{
  "num_hidden_layers": 9,
  "hidden_size": 768,
  "num_attention_heads": 4,
  "num_key_value_heads": 4,
  "head_dim": 128,
  "intermediate_size": 3072,
  "vocab_size": 8192,
  "hidden_act": "tanh_gelu",
  "norm": "rmsnorm",
  "norm_place": "pre",
  "norm_eps": 1e-06,
  "positions": "rope",
  "rope_theta": 18700.0,
  "rope_fraction": 1.0,
  "qk_norm": true,
  "attn_scale": 0.125,
  "bias": "none",
  "tie_word_embeddings": false,
  "parallel_block": false,
  "extras": ["an embedding shortcut", "skips across layers"],
  "init": "normal",
  "init_std_qkv": 0.0461,
  "init_std_o": 0.0,
  "init_std_up": 0.0461,
  "init_std_down": 0.0,
  "optimizer": "muon_variant",
  "learning_rate": 0.0134,
  "beta1": 0.95,
  "weight_decay": 0.0,
  "lr_head": 0.00462,
  "max_grad_norm": 2.0,
  "warmup_steps": 0,
  "schedule": "wsd",
  "decay_fraction": 0.771,
  "decay_shape": "linear",
  "final_lr_fraction": 0.0,
  "batch_tokens": 131072,
  "max_seq_len": 512,
  "doc_mask": false,
  "train_tokens": 906800000,
  "max_steps": 6919,
  "dataset": "wikipedia_en"
}
Each number is 128 + 24 x the weight over its row's rms, rounded and kept within 0 to 255. Layers, rows and columns count from 0. The size above them is the row's rms in percent of the matrix's.

# layer 6 attention value, 512x768, rms 0.196, rows 441-465, columns 640-767
size [ 86  89  84  86  91  89  97  96  87  86  88  87  88  93  96  86  94  87  88  85  94  88  88  88  86]
[[120 150 132 100 140 100  95  98 142 114 136 124 103 126 102 137 138 118 103 103 122 140 140 119 123 118  96 155  92 105 110 151 155 142 116 116 142 103 143 162 168 107 103  95 125 147  88 103 102 134 207 131 134 146  73 129 153 136 136 146 100 149 152 115 106 154 151 172 154 133  81 125  90 120 124 101 130 138 154 158 111 143 166 202 144 149 118 138 139 108 142 133 143 162 105 123 120 132 138 145 104 120 130 128 150 158 181  95 153 137 154  69 111 168 163 133 168 158 149 183 119 128 130 134 135 117  83 101]
 [148 118 130 118 116 126 124 121 144 120 108 137 143  78 112 128 121 112 113 125 145 130 124 118 124 111 155 104 106 145  52 120 116 106 144  94 116 130 142  97 141 140 109 114 105 112 139 128 193 103 107 110 119 130 129 145  95 124 129 144 104  94 160  92 175 134 129 130 154 135 116 119 151 128 150 118 123 141 105 110 100 115 124  85 150 140  99 108 117 121 103  97 112 133 133 102 129 145 126 152 114 106 100 220  82 122 144 126 143 110 120 141 102  86 161 147  84 126 154 113 137 161 119 126 137 152 150 118]
 [120 117 110 116 137 125 132 145 129 111 146 149 153 106 135 134 103 124 126 125 128 125 134  92 128 102 163 116 116 137 109 120  85  98 125 121 123 152 102 106 127 170 125  70  74 151 138 123 151 139 158 102 149 169 119 125 152 149 147 157 108 129  86 152  98 110 159 140 114 127 121 139  72 129 117 131 107  64 120 119 151 129 155 133 124 153 145 137 142 110 119 164 121 108 101 156 140 155 142  98 117 106  99  76 136 131  80 122  71 137 131 138 139 162 164  71  78 126 125 154 140 148 174  79 126 151 132 146]
 [128 127 143 127 191 144  81  95 154 134 118 138 164 158 138 147 121 125 152 104 107 101 113 107  94 143 100 153 150 133 188 125 106 123  99  91 125 107 142 114 159 127 129 106 104 166 109 114 123  98 100  96 150 111 179 114 144 110  79 142 101 145 123 139 100 125 112 123 127 165 138  82 133 128 120 109 119 144 121 118 177 130 122  99 104 137 105  96 169  96 189 113 118 157  90 174 125 164  91 166 135  96 129 140 121  87 107 106 135 100 141  94 108 130  92 168 135 118 126 108 106 118 133  98 122 182  85 151]
 [150 116 110 106  90  99 130 115 131 164 128 169 129 108 152  89 117 124 150  93 167 125 152  98 129 177 138  88 117  86 136 154 159 155 152 187 133  84 135 124 115 121 187 126  90 117 121 127 132 145 181 145 135 125  90  94 136 110 134  94 133 132 104 127 142 136 108  95 145 133 119 120 114 179  94 147 115 149 116 150 120 149 143 167  78 121 109  98 146 101 154 104 150 120 100 141 124 120 145 141 141 128 141 114 164  90 169 128  77 133 123 136 117 124 137  92 106 130 129 130 147 107 117 145 101 136  84 121]
 [157 136  98 142 126 133 136 156  70 113 161 153 121 121 145  77 152 107 143 125 148  95 128  97 120 164 121 128  98 123 134 154 133 149 121 175 136 109 167 102 117 152 104 116 144 179  90 200 140  96 157 113  96 133 185  96 140 146 114 127  85 114 104 113 179 127 121 100  86 134 123 100 146 114 142 115 107 108 154  94 169 118  73 111 174 130 151 132  89 126 113 107 133 147 143  97 107 106 104 142 116 143 139 113  95 130 142 155 120 135 129 104 129 125 158 117 161  88 128 113 104 132 105 141 115 150 104 150]
 [157 127 115 129 127  93 132 133 168 122 122 123 119 148 142 147 138 129 126 135 133 155 114  97 140 122 128 121 136 124 159 121 133  71 155 143 152 108 163  88 163 152  90 160 154 120 113 113 116  91 134 147 124  84 147 110 138 115 119 123  87 106 109 109 149  79  96 109 133  97 102 178 132 138 104  79  91  71 133 110  92 124 156 139 129 145 106 133 128 126 120 142 152  91 146 137 130 110 108  93 173 137 135 144 138 170 143 117 141 142 157 113 100 140 160 150 134 109 101 114 107 153  74 116 125 133 163 140]
 [ 72 120 144 147 158 144 125 132 113 134 124 112 171  87  96 139  90 133 125  93 149 144 130  95 130 151 124 112 175 151 137 142 106 130 139 175 144 147 139 139 139 111 139 117 155 141  66 116 148 189 146 108  87 124 123 105 141 166 115 130 123  91 154 125 111  98 174 140 123  91  81 149 134 120 194 114 152 154  87 154 123 170 114 155 106 152 101 105 113  89 109  94 140 111  89 109 137 100 119 108 161 131 118 114 146 113 154 108 115 158  88 115 114 149 135  82 185  97 191 143 125 137 149 147 110 119 119 121]
 [153 107 104 146 116  70 119 119 105 151 118 117 110 118 132  85 141 109  78 149  65 143 124 117 113 147 120 124 141 110 131 132 131 150 114 126 146 116 152 113 157 117  92 116 141 159 105 125  93 152 133 165 120 147 162 105 142 116 115 120 115 133 158 136 116 161 174 144 126  92 123 144 177 153 141 128 141 220 123 129 121 142 112  99 122 127 101 160 158 143 103  96 139 131 116 122 149 131 112 179 145 146 106 141 149 100 145 124 133 145 123  87  92 126 162 124 130 110 116 143 133  93 120 120 110 137 135 143]
 [142  80 144 138 119 129  80 146 152 128 129 109 111 105 163 147 134 121 179 110 181 159  92 132 143 165 131 100  83 120 132 123 104 137 141 100 131 110  90 110 128 131 139 129 153 141 114 115 138 146  63 114 143 117 121 139  95 157 134 165 165 126 113 152 122  87 106  93 136 152 145 129  90 164 114 155 107 117 104 138 101 156 158  92 153 123 136 149 126 111 103 155 156 124 112 138 106 129 130 123 134 120 164 166 113 131 141  90 127 113 166  95 125 176 129 122 111 108 121 169 107 117 132 180 137  93 185 117]
 [105 134 123 114 168  97 114 125 123 144 140  87  98 134 156 134 133 177 131  89 167 129 115 140 119  96 115 128 113 124 110 104 103 145 101  86 116 138 113 148 156 124  87 138  72 123 129 130 108 132 168 158 155 149 141 133 184 112 172 121  88 148 143 112 147 134 137 118 124 166  87 117 104 155  99 132 130 156 129 129 135 110 116 134 145 101 160  96 157 141 134 110 107 162 140 132 147  85 120 136 145 108 143 146  88  81 151 122 126 146 124 131 173 148 122 120 153 139 106 136 161 129 127  97 151 176 148  98]
 [134 121 109 129 157 142 130 109 113 192 180 130 139 113 125 146  52 115 141 115 188 127  84 126 180 112 125 113 103 128 120 105 106 139 125 144 118 144 143 121 142 165 111 111 122 106 113 178 103 119  92 150 138 144 142 133 104 116 112 103 146 159 123 122 125 104 169 130 120 152 126 136 132 126 121 104 108 133 146 116 166 124 144 107 142 121  89 121  60 104  59 149 193 149  88 152 149 169  88 134 143 106 141 172 158 162  78  72 118 177 147 114 103 177 159 143 144 124 108 102 102 147 129 152 152 163 134 135]
 [160 124 135  82 164 122  94 143 139 113 114 177 138 119 133 117 102 142 142 122 163 147  90  89 148 152 110 113 135 127 112 141 133 145 119 117 141 162 110 126 115 155 118 131 115 129 125 110 101 133  87 139 129 164 110  76  68 148 133 142 116 134 139 119 129 115  91 114 146 151 117 130 153  86 134 140  77 130 118 142 128 143 143 160 114 142  55 116 146  86 110 131 172 135 117 117 147 127 111 129 131 126 140 132 134 110 103 136 143 143 138 113 139 127 155 103  99 131 124 149 125 143 117 102 100 142  96 129]
 [115 131 152 147 125 122 164 106 137 105  65 142 160 127 146 122 111 122 153 131 148 140 156 165 125 135 162 131 189 134 103  82 109 111 117 150 129  68 175 113 142 121 170 112 117  82 137 100 116 144 121 135 108 149 128 118 162 156 124 126 104 117 152 148  95 139 134 162 119 153 180 160 137 144 118  92 101 166 152 154 108 133 163 159 126 168 120 137 123  99  51 136 114 136 140 134 116 110 160 108  96 154 170 125 130 115 103 181 140 137 127 140  93 137 131 146 131 144 161 164  93 115 146 103 125 137 148 145]
 [110 107 106 105 147 102  82 134 117 142 132  59 113 158 139 130 127 127  89 162 135 117 165 126 126  99  98 136 156 123 132 105 124 119 104 136 179  96 111 149 155 103 152 100 153 152 111  84 102 144 101  70 133 119  89 126  95 144 124 147 162 184  61 134 156 122 134 143 127 135 130 133 116 149 113 120 121 134 114 166 120 144 119 144 126  95  90 160 162 182 123 149 124 140 116 103 126 123 115  97 137 161 132 146 132  56 143 112 108 159 139 129 139 146 140 115 148 122 112 143 160  97 120 143 118 101 165 113]
 [101 125  94 114 161 110 159 144 151 142 128 124 150  96 125 131  78 126 143  84 133 111 152 103 141  93 135 148 126 109 105 101  64 148 136 116 124 130 145 167 128 145 133  98 136  95 115 118 106 114 120 125 152  98 143 175 130 161 142 119 127  87  95 105  95 128 114 144 156 125 189 137 128 117 175 114 156 142 162 174 145 140 147 111 149 141  76 108 150 123 136 144 158 127 175 138  71 145 131 122 121 117 166 132 120 137 123 107  84 121 108 117 123 147 141 132 167 113 124 121  97  99 138 115 172 110 117 125]
 [107 125 104 115 128 119  93 115 127 129 146 102  85 100 132 132 148 159 122 120 135 146 123  81 149 132 112 133 139  78 121 126 136 153 100 158 115 122 116 123 102 182 134 150 111 155 129 122 133 170 104 150 164  65 167 158 132 135  90 133 139 114 143 173 161 136 109 157 139 127 124  93 147 121 132  78 171 109 154 113 137 134 195 114 112 154 119  57 126 136 164 119 150 162 119 123 127 110 133 177 132 110 172 123 142 155 166 131 170 105 101 102 122 126 140  91 134 157 103 124 147  87 122 177 147 148 140 146]
 [114 184 167 152 174 140 142 151 178 141 136 144 159 131 138 156 136 174 123 132 100  95 112 138 118 103 122 124 119 190 155 165 115 139  91 151 145 114 105 140 124 153 162  85 109 138 107 157 152 101 102 178 131 111 131 152 110 113 126 142 117  89  87 135 110 122 152 127 108 150 116 115 134 121 119 162 108  96 143 118 141 179 123 138  91 135 125 117 134 165 138 101 160 117 115 113 151 118 123 129 115  87 168 115 156 147 103 134 115 162 105 138  96  95 126 137 117 133 143 132 129 136 116 117 114 125 119 145]
 [152 153 138 124  94 117 129  87 139 117 138 139 124 147 134 136 152 112 153 147 160 139 122 164 140 148 119 141 143 139 160 140 124 140 113 130 130 111 123 160 138 111 107  98 175 112 141 117  81 151 157 130 172 120 124 140 179 130 135 120 120 152 128 141 153  97  87 143 112 159 156  93 174 158 115 117 139 108 140  82 106 102 133 138 146 128 138 152 142 138 138 127 137 122 172 128 162 153 125 135 162 106 137 157 122 163 147 133 146 105 143 107 188  97 190 154 157  92  97 117 109  90 145 145  75 181 131  67]
 [142 123 125 125 117  99 134 129 130 145 137 172 122 110 114 111 152  69 145 149  72 140 106 125  94 129 115 152  89 128 142  99 144 133 113 111 101 101 117 164 104  93 131 137  90  94  99  93 129  81  96 112 100  94 107 176 130 161 136 164 117 179 106 105 150 151 145 202 182 110 135 144 113 139 139  92 139 127  77 139 118 134 123 118 131 113 119 127 105 131 114 134 158 213  97 113 151 120 197 150 173 125 116 176 140 157 140 183 151 141 106 117  89 121 106 128 140 100 148 110 152 147 122 149 126  84 123 166]
 [ 97 103  57 145 138 102 104 142 109 141 137  98 153 131 124 147 132 106 148 137  93 144 148 105 139 157 142 141 107 133 118 155 150 161 176 107 111 132 150 129 147 130 119 118 125 100 153 107 129 179 114 106 137 131 112  68 135 144 144  96 130 137 144 168  89 115 120 130 143 142 152 141 123 156 118 121 123 165 113 135 122 108  99 121 105 100 171 122 104 133 110 118 137 126 140 103 118 131 138 110 125 160 169 146 177 138 112 122 140 134 152 127 129 136  89 104 134 125 142 131  92 128 134  92 157 113 140 137]
 [105 166 125 118  97 142 153 165 132 132 161 124  96 113  99 112  45 105 124  86 178 132 148 166 107 139 112 100 108 147 149 118 111  96 152  88 136 154 109 117 166  85 103 121 143 134 113 157 150 129 116 125 143 114 124 145 154 125 139 145 151 123 132 152 139 164 163 163 144 123 138 125 124 162 124 126 112 180 114 130 129 107 126 130 122 128 103 118 124 121 105 143 131 146 139  94 143 138 121 118 139 115 135 160 114 113 121 114 150 146 126 107 154 127 148  81 157 160  97 190 125  78 129 126 145 140 114 101]
 [ 92 114 145 111 155 156 136 145 178  99 147 117 141 104 101 115 110 161 114 116  95 116 107 146 120 137 100 150 119 108 170 135 109 173 138 103 145 133 141  82 129 145 147 157 113 152 130 140 106 144 109 141 139 111 114  76  92 121 174 128 131 116 150 126 160 139 149  73 128 134 126  99 115  89 141 123 154  88 125 150 163  89 102 142 123 135 166  98 108 133 135  91 133 141 106  86 140 115 182 111  58 143 147 120 134 115 116 138 160 157 161 113  97 115 132 115 157 115 126 141 166 135 140 124 116 115  73 125]
 [126 124 151 171 153 155 109 110 127  94 119 110 137 102 115 162 130  97 118 164 128 139 135  94 133 101 147 117 134 160 125 175 108 132 139 134 109  95 137  90 127 131 117  95  96 136 130 119 139  99 141 142 100 152 146  66 123 160 144 119 178 158 130 141 128 145 124 118 164 131 114 102 148 138 131 126 101 139 132 109 150 108 155 131 164 119  89 144  43  95 136  99 120 140 188 132 103 119  98 126  61 151 149 128 106 102 129 146 123 138 136 106 183 165 122 166 130 161 119 124 105 143  79 102 112 113 109 145]
 [101 128 118  77 122 147 160 134 180 112 108 178 142 114 106 106  90 136 115 145 103 116 107 106 131 128  93 128 135 105 138 124 119 117 119 123 101 128 167  75 130 146  55 109 130 144 109 141 127 119 129 122 110 154 120 142 113 147 116 164 111 133 155 153 114  92 149 175 104 147 110 125 136 107 125 151 126  96  71 132 139 118 123 101 140 161 107 103 112 112  77  99 105 161 158 125 126 136 140  90 111 122 117 109 134 133 133 176 121 129 125 121 121 157 127 121 151 136 113 133 129 161  97 113 166 134 110  64]]